config.toml
num_hidden_layers = 12
hidden_size = 192
num_attention_heads = 6
num_key_value_heads = 6
head_dim = 32
intermediate_size = 1024
vocab_size = 8192
hidden_act = "swiglu"
norm = "rmsnorm"
norm_place = "out"
norm_eps = 1e-05
positions = "rope"
rope_theta = 10000.0
rope_fraction = 1.0
qk_norm = true
attn_scale = 0.177
bias = "none"
tie_word_embeddings = false
parallel_block = false
init = "orth"
init_std_qkv = 0.0467
init_std_o = 0.058
init_std_up = 0.0668
init_std_down = 0.0668
optimizer = "soap_variant"
learning_rate = 0.0105
weight_decay = 0.0
lr_head = 0.00689
warmup_steps = 41
schedule = "wsd"
decay_fraction = 1.0
decay_shape = "linear"
final_lr_fraction = 0.05
batch_tokens = 65536
max_seq_len = 512
doc_mask = true
train_tokens = 356700000
max_steps = 5443
dataset = "wikipedia_en"
Each number is 500 + 50 x the weight over its row's rms, rounded and kept within 0 to 999. Layers, rows and columns count from 0. Numbers have three digits each. The size before them is the row's rms in percent of the matrix's.

# layer 8 MLP down (transposed), 1024x192, rms 0.0668, rows 529-577, columns 0-95
107:476495522458515489606477593468539505484485607488514522450445523520514537493536502445583474471559469534474488466560400447484541477563559524587524522530502479544552482506613511521534561454426476570499427484478429499516444483439392474470518470483453491463441459448542411477532499506575587540
103:511563459532409456520433494453394488474504491557564534464537529518486523486496540506470544466546518479464438513479527411460511479556468440584463462506547521471482452408472510485508526501506505506537423455447470587497445539588440502448575582543488520536492449393507502487464511543522576487
093:469547552494507416495637410477351474559584462556465488451483533512524621449429419476604525553465525435468449505485510466549535514539568466550483590495554495502412472514470463489440451521454444612444408549534616527437528552525541452507411551545525532626542507498517558505472588492522491522
098:508441498543445459512475437422495555540490422484503463482529483481573417461465588472511479555469551460508506513453538394584555445440466507586449409553455542443529531612534513508417431538424502433540409485606504529600519561619491489521475545592472539562486439434527524499513513467482509523
093:457450402469521438461516480417496526488462451546528558558456528480470501466504561488551505533467636537437505624405493528575549510466523497513445613483530555452404408494546502410606503490431513505556413556468547454493461532615479541558539548537538478363558517502489503569476573508416424499
099:490526446528517526429556589427471471503468562555538530470538357471511495567511507463558528569526533460585625508500551408479500501438483467551441463485501547408420570425471488505455445482509504496473511472566542558579511482510572463514452487491519455549396481526497600434480459486456550478
104:575402466413494517503571460466498463434431529469547439458601434503507605465463503473518449442474444470427502439525506496536589505576541444512380501472569514462510500491531455498445466474420514547566489469475478484508612494562485638482512446493511525502525523536412483474483420442490528464
097:521537531494486546547560453543427533426583500559526417564528465520442543540472493551500518523439490616497520550496484472523428494606472544498483561467500416478520553479463465438348458538499394490417526459440500538466514496510482502444570449549512490436471551507513419421434561464570488516
090:527516503501425502515473498525438448498493433553593405460419420467568462399528551520516416518581539519505503494447563475534507591530423452461526508578505609505530481549581454435509499542519539452561515481464525396585452582474492547508477437520512453492542524501608537429440450501486503588
104:601572434373545536584512507455429431573520610501434520506555461486550520451466474546491490523571463438484497539488462410413509467549569563458379400500415475392448524490480489515534532525443507477547471478470441506514543563495426509440472553506545546508566535485528410519574536457404481550
098:553525561502470474522428477547453445465613463443548517416484446470467570509477431469561531470495475532490498368441510465575507493476595478430528525477470538467472481482524476485553536620546416593536507478462430499492516491614462537448556480515392474582509475454484493478522515435539506518
106:524544469454535573493542511516430612575532497484499571485506571544518475516433492523501437473493441420526536534495482415508513503493581454526461465367505456500466508460471501577508557442566383521475552478446512520590512563408565589503469452576494563521577449545493546527478523532575545436
093:518544522550562414606539570524514483409513477522581424511503462581512548509457480471561604457532522545552534484513541462519456406483519521416450572545533480482528522516428429466498532428544475475570515522491507546524507459390477457438613514563487538470437479494538539433456512525547529507
099:419401422509431412546434455578419465494491447537437557446490528438391517454463452575531454519575436531556513493416481547467593445494439512447437525525568493467454471537528471590515439506520493454494512448527546488467541478546427519481583475425561549542531456476548497487435539509569459474
094:482554438494528523586431494527476517460528538428520482523509495501446485600541453507506523516544488463476533485532432598476513503595472546575524483585516507492470456462487395498588555537517501475584536560506493518451422483530460491447516414422483419490492501508593454455535494594484589564
103:486422537452489468556475467474560423474529648523359485482516528546482545433484490520493455554484448502526548570538558529422566475584471513453523596421480482532568472443551522489543486544478524455540480477507524515409381428489488560513453363510565491501572500487493489508489529532527454493
100:541497522546591544552514420496451517470460468497488539482457513519506529480511513481452512439530516543457455555452407484485550374463395419477410534400386440488485491579498471512474500475399544420526455567555442530445472486554483430450545470464493454454543490456518477525480536537522472436
097:529531460541448600523587451440437540506542481610468416583463497486506485515567545538432529572462496458627460462506529568576459531423486559433544503522431613531482529510488489467453585514491560441503472478548483485511556529524496564476543508538491485574404490506547531588463446600452415487
098:508539500551513514438536447527608415524592582406557468543618514549565428454522473568532548526587451419498498561513460434478534466493461432525479528491444466520502473508508517498563586626418578519522498480515495471508378539479505530555505545468612457536438529462490456476563531503496510594
106:423401485520468485457597505464520494439491485536520471509385555602572455458445466512477417555518443537472383537430523468565535484522520541570451459527511431524396592531513449539471466593490484473470443604559576504474550473587479638523460478514536559465425402500404544525520414526520379512
098:597409490541501538490498517468525492425478591448472526554514582525480421539384511525552599448606435533479520597541531445579519478466440544400474458579493515482449530519561522539483469652515530526528508465515547526474465542495492412481493462604500533459476509442539472482523611488448446392
103:470585599467572521434480470549528510582550552513618451437442499487439474493488474523489504468542487500445496448494529502485469472506412477479493558491500418562569469554460510557604524429630508522516490544525397489479579431415567522586505514457418489475520492548516495470484490475444479528
096:561440484488511504404549475485489516552485555499484538465485482608544428515602380517484535549498498514447468554412586553519540534493563523435438464525449495520582455506430406544423642519480557557484527532567481540543541564521492547427485547522542476396539527465556583364473484537461516484
104:559507468608465394501414562539517462478485427513478458464476404397521481506427553533482528545521488482523451478446424500481378491552524455517517458534451476489528519514458414572494565560495507518474474531472502613544413530460588524458630525485511429513497502455524507490516540493476528581
097:523479574581533502618517484516478535483546493491598515368452499495532539496553465535530569510494489522546500472520504543565541506449568437581430523539470604479585512502393468541510572535552452590530516533496520517474474485587539592468544529508553543521482582528436623437469497429572499458
101:524471596550451484526548474389558478541439471454469548563666523510459461466441562526567463473492400437543566445480541570528619415556422497580484570517503443517473468408528616494470457435445509522471536566413542538529536504478506509507489459559446491496485577507506550541466487476567406600
097:556436557514414510453466505463554505480525509533466502492496516541573495547624509484465533526475517426506495480512447511441455418598464515470498440523517514492344589466483539493514454479530564469475519499482572565425575514506412532542487468486500410551517549535546528532417443571522488494
093:540512578528433522484476514537470495472459470496490530492517566580485559423534513584548464469484564533409468565421457449521516494498481535518506434542532450501459464559400498503464601359515509505403498478516623528485513571551388430546441511495514421530538461523514461553533442468474522554
102:476544508578459491504560507483508574436488464463571377471487504527500476527642567495471546471423512406465454456512539579493508450484484489553529517469537463505531480405443495484500419473514510516434533589554466453489472436472480417573426546465450447548493498459523553559524450614537535472
106:410529477442456538459499473551446572538427555461559538449523563503435446585553608396537459450520609432447456547512533488530539497448453476530456510490473545472474524523450486479477494452420498502425441538495585562388482432522506472621506489600511459477475554539442484557466476515477480411
095:479570429500508437491421480453450562484535543518490559614447563506531443450504543574514525534480421598530466517534561570440523493507506401562576416533499516501502397474447544490535494434471419544403547479576526514534467521513546503592448524401532488438429520552461492504451494372499563516
100:547379521536433488573423555444409459461464522495561471517425604464534580521443514470510634477497495481518510388485464468409581475517458524655452520488508500497497622532538489432499497525470408554520460551599560420493485550448444422483551497480506523550533532452473507533521500499561545481
106:422576506548523506465506592494495495468525541448562494483476436512505473503481436553517482485433483479449406578558566446458440520512496410567510483514463491549509457465600511528472469588485583517468467578545548520529525538502476554514508529504408532505550536569465463479622527541517444483
104:467514605538522420512485508517482497518497499508510532502555387414518551485455537442557424537430481581462545544471567595476495493572523443509497438486595523590455557503477489522486539417430440557463502525538510564519454468436451386432516436457500508466482469485528493446541556518477457448
101:538531535420568473397382519482535490547453443487526455569496519480525506453519568530439517435425584563431536597606504540472470439420560569496537527480500535564475539558495498527595514509508510577497479490508465475473492487466536543611447487611556469514503608500421524429492516448454512535
098:467433536548509541478518441558452488456557442449473456476483543514497533545619512523556434558452382466508587461578466497445532542464517485539541509546553499469459550462545413543483585542483550447455564427446494457492518439493408559431543581438486519468537570592506356495500493451523517451
095:513471459432462503482503479467424515468531571478548561463556474398457547594546483517521583523545451598466506574407474529468548486519458444548453436429517514515410535400462463511469498443538482585490471388512510625453542547529553494476380471411505493392551538487457444456519470535443563469
100:469467533459565537525474498518527570483539540482557547475488464389492502398444530414523592414522505527464453395471544478556464495459464449548547501494544525453491405564529446434561577417579452481567441550492541502500503576520509474509453494541503460535535478466500469458551483495583587545
104:471459559447544615486453527464532472396422519414411469377528624441540473525518473409459487481417579431478546500471521501405494567458478484436540489497496521564513493563544570427452540377460535438464500464466470496483492473513525463478500584462537576567596507462582504478517525527446517507
089:479467526430529473511400465533541402523562453480514556557475447499425603431486519480460614528518494560545451499586524556447481534431543425410556495467532503468484511441455547500371478470467447507440537483487493406612430414467590408506474479460521527383494544506538518510423472551438459512
101:586483490490495584512520549567471468598486580553542586488524509611483439532488491542477564492546460435531589523532512558609591530433524504475520573440554494493499555422527543488499503587469513450464518460514422503480597494495534451521522457534495483508434547464433577435536489532460510533
096:495433557523500531450425463486505504438475523465503455481521419423520370468531484539577482465551528501459568498485526498485535437453610575429457538479554498499444435432392574543549566472528439513527544492509458429533524502494494471466454487414533482531528485407523583509524464496473466424
097:430540599481481590481486493480576521538545441495473428558420545439517507485479535443439513440509481491538529435526593540485437492496426520446440439515568493498519545455563533574552522627522511475515562505388488449447497450553419519548489542535530452469511534546487584450452609479551486462
101:443576415475567621479487478539438459469424446467424541582518447510490467386523518459524507507496483556454586484496489455471453493475514492438463454524461486485473536457550588499461515436550589372537525479470563492470483541528515375429547547536533519535563466503409523437502404449477438484
104:456494526492502426524384527559599551542580484515493420461511422525480500516521531509562531477516559521471485440547538527555521575551460511547457576476417534592506543616540450471531519519478519560483513421497468448551507414542540522488389505450512503543491548477438553566548486508468439438
100:468615510424507532480450512526420424425515535558540538439447424522504493523488495483491420513463422490468416499450531511525397440525498499506502496445536502584503574545575482551500465433439537581514509532500540512402416495469497476497496516514493520548504552453517490449563479514487553515
093:498462495526473429426500524556447495530445571522499417482481512406591514444425499456489587563560542502459536454486512582461525538455432438590518396452433459443472516432504401505494545503516458563512451512525504477514531463580534485443432529482539537510485413493502409431505463461466534450
108:525524518468520481502557512475445462544530482540558520530444414456411576485461544552565397454499533527404464505499432594564486529460525475448416542512521555427553514570554575443458535447487428498482423506570444531470523401502536517429552493501495460569473466453519478546437415500468504446
095:581617511524459400458532499519491547454532486532525609560476418522380492507490453589357504518527572537396517527422443480427529484543429576500511488469535530478483488486479548535527559457486441534462505482464470515520529581476495550435571604427518461518515498457532539535525507473560484583
# layer 8 MLP gate, 1024x192, rms 0.065, rows 530-577, columns 0-95
104:520447471519537499526524468544515418530465522505529439651567441490545438482459583434484521531494534488502519455553520468467460510450408542549538550534524383452502512587508506458542514501484458509504586572522483490513567469536400536469500544480421505507515480509575526520516414430467566591
094:478514510573452489528505440450524479497473530524441409529579516479495535515513423401451587529544471529540467361571457485434514463377475427527459541406509619505554536575472467457455518603442501450428395573488487510456547500425520514558483427548427555535544453514482536561450482415459565534
091:528538490552482387495451576522520521520416487453556508530499492433441579513556438544462463582538496544522500497446544542462519538514522563536526420525474457491612563527439545472549501504456486471493410461493545498631385470459507517514583525593481520520401459535539557564449473533550426496
097:579478522438488506507537519557498487510539484487513535497545414538507426551507460570495544497503593536553470548547503532462465392569504573570509437444584435527449594514499501443494545483470465490446632438609449445536414594436483473540421523472455464579463541571575548458535483450575476518
097:499494479468597478622570464600610434512532485516555527519472499440473508532498547445519528437477462585480437438524537543552496473496401545500489546487518445471495458484533551489549494524552400525529492550499566507447563519604514482586461423447498424498511441606524414469567586447375494456
101:498461559448458479387554432473408521596525440526549433413572549524514536495533578535492534498535466446509423494536391558529562520497419529414521534515567471470510519461493441507486513580466409483438404520428473481477527452603444513573388444581503581485542484441519493534514541518559480516
088:397461483499444450490432440532507580531496583551590409561542505595489579530489565518415461491563498548537484491568503449459546460563472570587561448555451440567490501478558438457432408405477540449452474445514468572476423434415512467482511433524512453574475511580450592548368478460531544482
095:444497490395618526520566503510528470451453506435434504487558514447592469457589443419539517534534446404482450526598561494469514459518540499457544482493534366476380502486522456498476524487473512577504586525475482529496548459443484563522499475520514449454533428577512478538496355457516477479
097:479517489541467485467402415528504581516481492548459467395533508485449545472497496493500562495567493492523609512543443568510520548520518460525459437480583506451501479541463487478487483585521375512475473460472453420484466497509462506446567474540450622609492619523424561558480516564499566470
090:457544593506457464533544421525433513500577534405495512469521490418460576493488408591543527514519554454477435390466545506499493507537520541505543443594495556570503490429592512567497593526491518572555458406445529499484522519538486491454534479501468520485523471446472489468426371518543517536
101:407414480456508500524538454483491500515463554504495516566479468543567431503419463478506533565570508526535528528430550574492439476487466508568548605606537569526501500551558474498478481485396493485453432440488548465512476550515512434516510451547438450542515546454455528529473499552462409506
102:502494544489564505570495511575310517567496469466505446484490477465493448617492543565536480453495429462487511527524598573558477498447476569470486516617583538490492567541463492410509526494529537449522508569466540518450451501473530450499570417533516512466507538513523525517446544408432478412
094:418514516541503443500450498554527441513602445465430578413510559519477493509504525543426441522587475447480379593469430458509498570565468501488530480377564445517665514585453460527502542550519496522522562491550544452569543470521510507545445500527530542474427391493530542473561432582470501543
096:502467485505502484513440537390606535564570512480505516501518489521447446564463518492478563465457397614414576621562493468459478541473431444553521495538531528574526516485469524390571472398468453423585562491451538456559444563477505584484462463523532423538499602523470478530475560494510450468
094:412457469478474549552441461508426530501583494490429437481520526497393479510572436538406510359527568496501575486433478493411533576515595484476500469555431462551468545539496536549535532531626500493441474552576575529462511494478468433580540470487611500517546535617443576488481446492555487590
095:445558499532563526493544418516447436503471460542517520500520515480456438507470482623499485570539520475488548519433549616456529401426539541481515494452567625487554437440466471421461526453528471527425484499575615524479481519447491456547446473509599551502520559558491520551534468421512482474
098:443507570419599394617499511506516501496526448552469586500450541435482530581487484492477565547545491482553499487496501484560642476511438434462485476501484508539549561432535473538427490572505469507524518493390478403479582534550455549457560403430559537442604448573427538529546444542524592430
101:540525536544450497502542477522498471515537442595500523538544461485509455472555549555460594472431500423457550572528584457436578576621489432542518515487461466509455469520537367548524530484509548529473584437467598520511513526539469546477505551488487520560477497567498466538622498454445474479
100:531587501496557462522531506553494535521542498505559542497585499495498385495464485442465540537548581516524490436544487540467549576405528467505510526458502458526445488531581491512482638498508423490547485487483524484416501572540442468469529507481500496564541596499530514471491488541566528554
099:464473455490511459499599484518588546549509523559422559487524577535495500525510519532560412452566532429473542429418500501488450500459538505476533491447579459491437489615352476475515487513472470519556536343504485450455554541513530529490492551506484540469512564458517520485509551474491518518
101:552423488554542517491407531463494435399507446484505493383499508477473439529425476456629465476549416491468455459570524587453562453428463558462474449414617569533504624470541536521485500558495510500502528591541527515498499466518496435520354503507472484490473549422501469591503443516460464471
090:458459517483498476441529526482520450525480419481507524544470456512463496508480407544416547561469462514449480515490563529507556466444390436590595505643434543574444442459562462489483542508471462462432533542555507446398459457463489489436506478381501553460590540493502470449489512516436408468
109:544566432353489566505425420422513418557520529565514521515451412571444546457566484481484514532454514523531463486461569454517467543495512507458505552490477492493461499430558542524441499544542566483460566444500475545532590531489572479439497576598553485459502414499515563535524457537464558500
096:537463504538490550461495477566532489481558474534494372471569580411529531488449463492573475473499598493517494447563523366480569360488547513457572392478432538506549549556503495530475482551508467450577580568388498493524516456517554483531569464543450543528463512490475473558530553414539485502
101:423510475509566415556508504400482481446563401556512480548561578491528502501447552502552562454458472548458516477499499432584548484473476497533514549473516520474412468565546472501515462439520566450513519502474420472442577630441503515536551431529452557527473505454438465572568492500503523475
093:534569474487393463483517528488494489410467520419519558529519449457567560552505565448469449476530435547454557491512561444472535543546615617473560549564483520431511450460508597480553432468451507495470460459452556530401497599504442588585445486448525404473564469502468600416468411520569548480
090:473451444494566569576464545543468549572457475567607474596407447509584541512408497449446484557519450501523550511548458540495451502425504518475635594515421514482460518557501549540501482473524447430492501556471463497604590566454440486527606502521552571509521541526553548548504451548530346523
099:386558441527483413447506532485539436550535409433532467561555417518453523395457532502470525586497558437580516546444562571513487481511469504589458510463461387438477487534408426495502460484580461533553556567526439430487568557474567479486449425512513441493589515501482563542541593613509528426
120:512467477509526487438439535513443413520609481568483487516482459492535502511541409624556535574442465601523452472479560425484428494494482513389562478484513530641526388514486420436558474468474444482459594460547498575513510526599563549489476394429443535576585638515577449440524485529555502636
090:462521426553436611513396477518488553564513535505447470489520522578458481458561427427466521474521533482516460531488424497411536486505536442509542506526513501566433534543448500592529539527475419358502471478486463536424535501609521452513486464495477545586547539470444491390474490527560562527
100:478523497525527507444489501523527509563388485504506386425488449445474423472619435442539532498462458450489460598486457522538446502347534515499508541522588401430566521554439453437456446482427573429397551517511506510476491520535541575538550487503492538503530386458439522439473449463439520522
099:523511492542490502480429535457463367514541452499514476457541502488528490547493504546642499503517491437518467459521537465430508560448581429608437509563593527481372496495646464499472485459524538464456548544532541525579549532447510580528531447541482478514465535496479545488479581453476510468
100:596593459525522482487484556465573440467561476436659462480402573570531499516629372579426507530571470524475436504511468434581512520508541550416445504506571475446546561525481478546525489509489509538510535453430523417494552486469534451519589492492474439453505497448507547551479483478494640460
097:450458453437443554559556431492453453533439514531485506525559487388420525476579518537569522408434482602488535479472574486564578443539481543480505416462551471491458541515638520546519467533442491579622487429510565531477493458518532456575474545517474556464521495507520481512461544528589526520
100:498451512532618525496563534502560459550618444469400468497541488470558514462443551544386480558547566568416514517497605465551535421486449564499483579532471478494532540430503462534495533581487560514401508523476524488509554520542381459466506567483420452582487527457480470529462474511415539532
105:466519540499558445628484603474458531515450498513469524467490460525528460427450464542563563465536552528538457519472424480500538378513524471484517468558540598394538437484487550541557447469481431409526370498510537547494537508559545552495517469508523447480596494536511416485427521484505392529
102:490563424542554487559476514490481471465553490469483446469500533493473481566660497545472480497436522476565466442526532547464550482443574498578461479585432449516482518497482395558433444516493463539542512534512533514523464615508590522509529512405468497433577479526513576462505476516474601526
095:523515514450517456548444572553457497540554547504452450463517545468501532518515417417521491460509459530476556446464506607399450485466513523473514473511393447532381451420505525484488408465482511531399519433531503486566498407541486643425532495493417543484508432479504525469526491612547426619
098:485463596398579496532473473427586458509469535589492447454522456466468510554506552502587586511436462553552441551493527479511477445436552386448484598536506516466429516480445537529371533496550380544415476519548481488510476535458533480448403438497438505437582577513464513477486506491404484486
096:412563448606484541520507514493509539492492472478546524488538562448600447466508486488429563513482533510510498476522482357562525543438459533540614427475554526436468451530441538444476473595536422454599458552500493506535529506642462498440483426532549431508538573467467468555500533422540430474
095:464439473545484475524441509515515549579437595532427519402527481526570515506573477429555523528506569596531562482479515480515542510484649589516502479556460504489490538504446564464527473410416541570371482520562513556424438462430481455440550459518405502511492559450503583471543528467527487560
105:469440562507456480531528499476462552557504482581518503498397487462544537521471535475523477485569476489392635491519485547529484417475533556514497527494499513446511538547440494475471470500373418559496363479538465591531641623547438538502458464524457465523463532469484520586510500537506549583
096:594559543564495454514540438471459601535536548556475458435453444451521541466508505486466533401492515426492455519491575453459493469520466526425438431465576522458497447460458502479551533475499429509502487508406580542379518491486496492554527513474517545553435591505459411417474653522536527497
105:425522411546503465545445459526634449422491514501394534571424534442583490565461510513484516521556388513412537508440475504499483483485536497523424538464543466580490569470527540526565562515468529537454493474529544485568495563585532449574518448562480425547545487518532536557510554532428570439
098:520503441476541560501492535589436603466460527477476423492525590608594507490412474320528472493474452525556452499493506464470430543377578489387493445516457490456612459484583562506494458578535604434444519519558505467555503487492494489492499515551380505515450514416520486541528576598547534435
092:434449473502536426567520585546531542479517466482521462478404446582478538448606439506517541541546534403533448553484505615494526557523501397443531570594526449472446467453502440502505453536518432483565400446482492481484489574497507523620409540514534468515587557486561528455535522495478519496
102:536516476426522454436485421534459618488407462485452497534451504501415574446515511512518525523567461521493491537462469549472495454464421462529449535294514499500421440498457457546507481495474428517516572530472519507510568576533562494516508543543441526579523537434501478572464510490484551441
100:510518387455478467495569459494510581492413452587477511484532495459515517560495549562479538492486518449585482564457471503499557497588516494488370419500468530559525480499460499501515549470458477622534545449500484473481520448549478466513408455476412493554469510527452544515575462509494497470
# layer 8 MLP up, 1024x192, rms 0.0686, rows 530-577, columns 0-95
101:350486474478582464619511488417464510468570541429477549465513446381550464540439566436541474489481531479546503456562479540539488554546526522479477474524603573404455516438503436557444428634466461515450476483431350508493569456538517473491436499504571532539507490504525546540458489490488455497
097:549525600483459518509512505563560512532415529485492488527506542587495419418544430500433549416480437449466465526508513476550542508536531556518476449513419540546578504528493498507440621498540555479560518475551432533460520506499390549538530415514478482525571519493477482441451432518556523590
092:526431507457426487474556434403505582526569420484464561476430452543518513490579562520609503532536473519457542451430483537482521475541495466483467512518575503522461606611466543455472574533435439573487468544503485534466553582525488401499547541553444465497475518580570525553536412476501497479
091:556429435479401528422492539569557440533568457462487538568501603400550443499560516564437535510513528474517493492555474544531530471485516529558452528496467525485574487423454451527492493483455540454407614471415437440459510604462396461504526499554479451534442458547493505577537435530387495539
100:541528387488402548450432433454472508492451516494584455522529481471464601453576478464566504488484448496505449476525419453480420502425534394557498467555617514514475473508475548499547447451498506480441458519519530506673499469544552453523527515522502524529461561481432428554555427607650580448
099:458511496520569535571539551460479574447444518472437503564552454515437478592477476459459492443582498561521626424470487482568517379569458549529580458553551581554530502476496506520536597535563460499440447586515496533471465512475484528508445500423440403494448395587434516507502417440466567622
100:465534539563479470571447502478519473486465519519392517553452547526503563340478500497535466483532589662379519506453491595594541529547533500509506460396524448445511430512564567563553487466489563444569451535510492486482394587626513496508583504530525562592536497505508492575508433447510441423
092:496562471515479511525581451527580394562557590470497582506573497504424522553514455513448474497420427598495489455570513492561492429471551583512512497534467532504472552485400434558508472545578426566511513478555464529498534493557502463427477535528493505541478427549556490549527560512498499415
097:503458523507493538605463487571546494528496595448488473548550419523518528529533526423488539473448675525537544500567495452467498503551434504533586447489497542467469488529436577503500611598497493528445465551524519482485404548531458386436541532448474472514489531463470488472449497578415512456
090:540349496457601513453523489594477530506413597474422434510452450558592464585567559477527568514392580523574481548428564541383538479529483507503481504450493447573455440524470494532523508447530493525414412519473513526562481476482540550505510397473519554407557490558513456438446549470517562483
105:521623483497543410451399525495528553477519423508463509508480498466499482545462519498535484592548552463449492590452500486572473406524532390453532468479455466546487469572494497488498488465549500518458487475493571486495482486468503527469545453547593500534603478579545504449422462497468565435
095:474514457549437540499564590613487565465561544516474417546553433559421594523478538536481530502541448569491492428558516543466485482424477530506480502602518531581490492588436447573545488449479494591557515543494536503491504417462520496452579491562573452532457462518563531493475468497395509466
096:526497426532507573498476522532551455500580467526525502653461510516434530448523583484415570486525588551495501527433472534502407531461511486509512498420487474561499502507483396505467507477556395499476522541582499531545540518545566531506472540478453497493513438506433396504434418585486558434
095:390420506514505565454527531569534436500499410439531480451482536515582599582561581420506467495483534483370507494502437567455420556514462530416540473610571443463458486570601466491430507512527485555501503523543571585418541530440536549479451535489555448589491548502589555475474581587512497499
096:474536471569461518450478461452459512432493520526510548519523515491491537437511480564604471425552495469557494445519453458553533535515403502549504501425515439549599516512492468537491532470407514468366534597484443451435518543534509474484506519575470493442583447508551514469429576542594513440
092:504573499444440519529511456479509471452441506495504513443528455501468495479563552535670460392508503492366531591392506423483545505542499425498466487556494469569408529466549523520479479532521504484467491507492440540548530512466470567514519455547402501479505480398522514393523406516444468449
099:568422470541443456460485355502538571486454475501507468483441498497445503520504539544535500550428459515499494404477484502430535517590401551605508423515463489453486458493445468504437568545456506531500574507512492450435501513597564475517482464465480485475432604596520488502421524520500445414
100:527409482546549519526520586494591529560553498449442461510580442552519519490451503449408507494478512454418590531652510525487535525488446491462488560557422503559574497501435543609628482456434444513571577476509493464567485487499493472528507470533531322478504512469548515496572517510533522548
102:524503419547484386594508556501584522504491557503478478559436529422501405522478566515603492513483535559526464592434550484523527518464556495405513457496542563538564461545493557553563580497520441512549514532427414496502466405476472507482503519442480451412471402489394409604475564508575605529
093:557501499570542470519463441552449486552458471546604504436598542539432518463428541442509505458424516439537472539464499556588448548476558461503434476469549468523559497544503378536517537467515518595534567504523508498565550409499492481542488466480507520431535547438594498573497443583490556547
102:485478479516615360376484489556486474547533465474450470468532496493496454594484548533568447531502581512475572500464428510496444534481370567498463451532463414448438450505542544527494497564481583504583506474497557543527507576487536510492560446543502542462587455472564548488463534484503520503
093:517540488524572512455527524483484464525483511479462391547506534529464503493474452540576564407523415508508472431582494484484549515510622512509511504545491466518549486473541389543557460508556527503527564537471560507573530469530486377503504466518433484539559511603377559525569412540473503466
110:468433490525542524588513550647488440469468568445542515535592481439478419545449478539449502516612467543497497478539490515453604413557552407494450465492539552548502542492464604601482511418493572490514582524550464454452474527517584467525474490518510527510502570506377413491440538411504510580
099:527546547520538515380561404446490504506454500503538526582517475487486523456566506456450536509500527509439472439593410552542587528533548530454508488445524493539492549442466533550557535513564549578470535516618593498465423576563557544589419466558533484474497573529448448469433473491464484518
099:492565498527413452534489444545545568515480455484560509548578498446554481516507483479615429557557551611479602517497464558467499494622484513505494542423564500507518535505474419513539584486449582620466597510389477523525454487546465518446427468470490473563509556490488526471515537496495531449
094:507464521510614540470506489541525538524519440502494477491515455425472560457456515557505485453499513433567607586487474557435450462508562542557430587525510486569557538474472568531588461517482504477456484502564446401510554518519444541488437591506455530526573513516438563526500516426503455606
094:485498503500491520449572547536470473465491582394477461504434455489607505498578500466481409453586363498486546419559447473544458525575573550516531630515524408522519433476464491498570533505466454478515464540493562575469497536505454462465512431465459512482535508592576470549487442466489376549
099:513540462514482543519548481469467498494511506443507575434560519476528554495496520510483464439485448469478495441392538470424481494534507490485435448611514476503522391469451520448478465450425536579488463506472558559493418437502489440481486652500429471528540539433601499500524458491514508536
120:487588519454439571453533498450520498444448567473556421423518453515429537478544468533424435443604521414589493492521423537431544509450553529581469505538577517492490508454495606543506533555414509515551460567489524365474444493425466420521493424506599432468387355484531536562502511460465469449
095:458506447494522503518397525527483553522426474519393520447596597479549519497410537536567422444552554495517476495432502493527431523512492549551490540479477505484464426518460435512412604510564524319450556520461570514523557554475509486459513568507486427561413484556548531439561433577441490423
100:488494563524549541435520478450478491421464568525469443456483491432514429413587480481455551510421563527561512555539482483467489515493446486491565469522457546525544533451380480463501428493508556440455416502596606580511488475593580492536528414470470556498496442502456452553469500449443470522
097:474501484476612449538544554617465508481490467466468416477608458361511509512447473469487507453548482443450446488579526452490458480557558493536490544432480510462489506462547511524526618457519568565468450517498557467519524497489459553530485586585539484494495528548368591574509501484566383551
108:466558586505492534492529498511449449503499379496507483561513402460525490593555401477470491482450482423533444471622461435471481559580545528516526482527349532406529497489514489507504469499456565556469462552576538445531467527521581513450463530483428591410495550516466461573519600445535485409
099:448449441584503604406546449412549520472522524540482541575518560526494457479536486490426450511468498510445561443473465542521505522434499497414531546550503558493489485453519532479493572534527431477514499550473370383551493559591492453450570369434520558412457459487577455587541533532492507474
094:474491493421516534597517552542499468533500572444514494396485541502493439438498581539494510534490485404449490530493545445462536464482577424484435684446436556491446484482453551520584475533515529513429455553434453498464412470552553549544473459395543424515472539439533471477464477562543483549
100:580480426532513544494464503450517573520547502524564454501506456599524529446478544503442506498565536528494467519495494549410495580533416463443553535457547536420517565569515417491529535481424384494547503514520540497539447461430529492410472542444406459505502534652545505624490472458419401493
096:502462478528547466538505454594541553569494549591513570523499433545561499465481562566558501594493535668563480611497516448492468506455614515460598421437440428485585525488478451501520517451539556590515471514488504458444556485516403524487502517475528544512547433513481557492480527563441459474
108:477478542436458476551500484547610434452521521495553493475598484523481429546499488560451477511551532559487436438505581450540501436551567546476520447486602466548486432475534473541416407555504534534447537445480500510525413529529495496530537486483572578555520515525502491457552508558530507511
091:531466462652454433466520529499465570532574510506524458561467462517559473500494515472519493553458425411510578430478500496448479573516526385502498479519426524487492575464494462398653522556484483458471565607436565498519498489524492470467531477475417483516596560495470505513529527572562576461
094:529561503556612408478456445514564575605390429390526533550528514467505546549530456566550534546469483512467525474509502425594466416484452507378394554536474482438579414455507521547529507384463566516501482529591501506451455491537638573515500544429505534530442545483460547411482491422483542503
095:447585542526474485437464551458465532503450509521553488474551544558487542426524401550435511466521523530547493488540464398498515584551469469456481489476431544397574400470465440438457442538433567509457435517522481436443495480530466514491461512646511471503470514522522465530482522468511608494
105:462521443493382385433563464560531503547490418563425574458572535500591491501483464485407432544494428544466440517544524434504523458477465457533451371463429515488543415505507431481553554536458496490507477447384520453543464467523576589504452498494558477463509481534511488557571588540424440535
099:361494458481536551400439482490442468478530473576463560506564620536459478524577554426531433526499495579564577420542478513530489532424517497502507494501493495446530450538526488462463460497531553428472549559473499488468467581446485473490482460519547447475490533468467452490439463511473451527
104:551524605469574525504589477502636572480569468550570571571486478521499477452509519513532490523504516525469569500484437501489528519441538477456500563540480554433514470477544548538512553606522516559493398567492492518507525501515552440498532481379519514475523533449525440534556498591401537529
104:495520476433507535444579467451499495507499426446493591543535548542552473574467471500426485481583541504485508377513588546485459493529466511548505437453515494555363507483492535527431479423443625482498542520491546418516437545445457403560561478524432485430490449380578528382436507578471518461
090:536527601509462511455496521591487450472425534392502456417471461578562478619568396522449490441432561542540474504528570431490497536502523537394524495533527522458473562513487485494494427449459504489429568413521477511512401469489546465567522528489453512534480473523451515492446446570479534510
105:409519480467393437585580562454551531574503420373589494452434473439505538586513530505540502460461509512470431493488535528455468521476575509614565502418538490504591470485544459477435549423434539520494464450522437465517492467501512458536486404396542455445480480520461432486422386562544480456
096:483490501477509481511553525459495498581553518475497577410447453494589405472542465507460507518420493500623498444462501520499491533524452535432437425520570517513501436526499429554555414483583516516466511468484615521475460440508493495497420518459604496515500464521500474539412502477584521529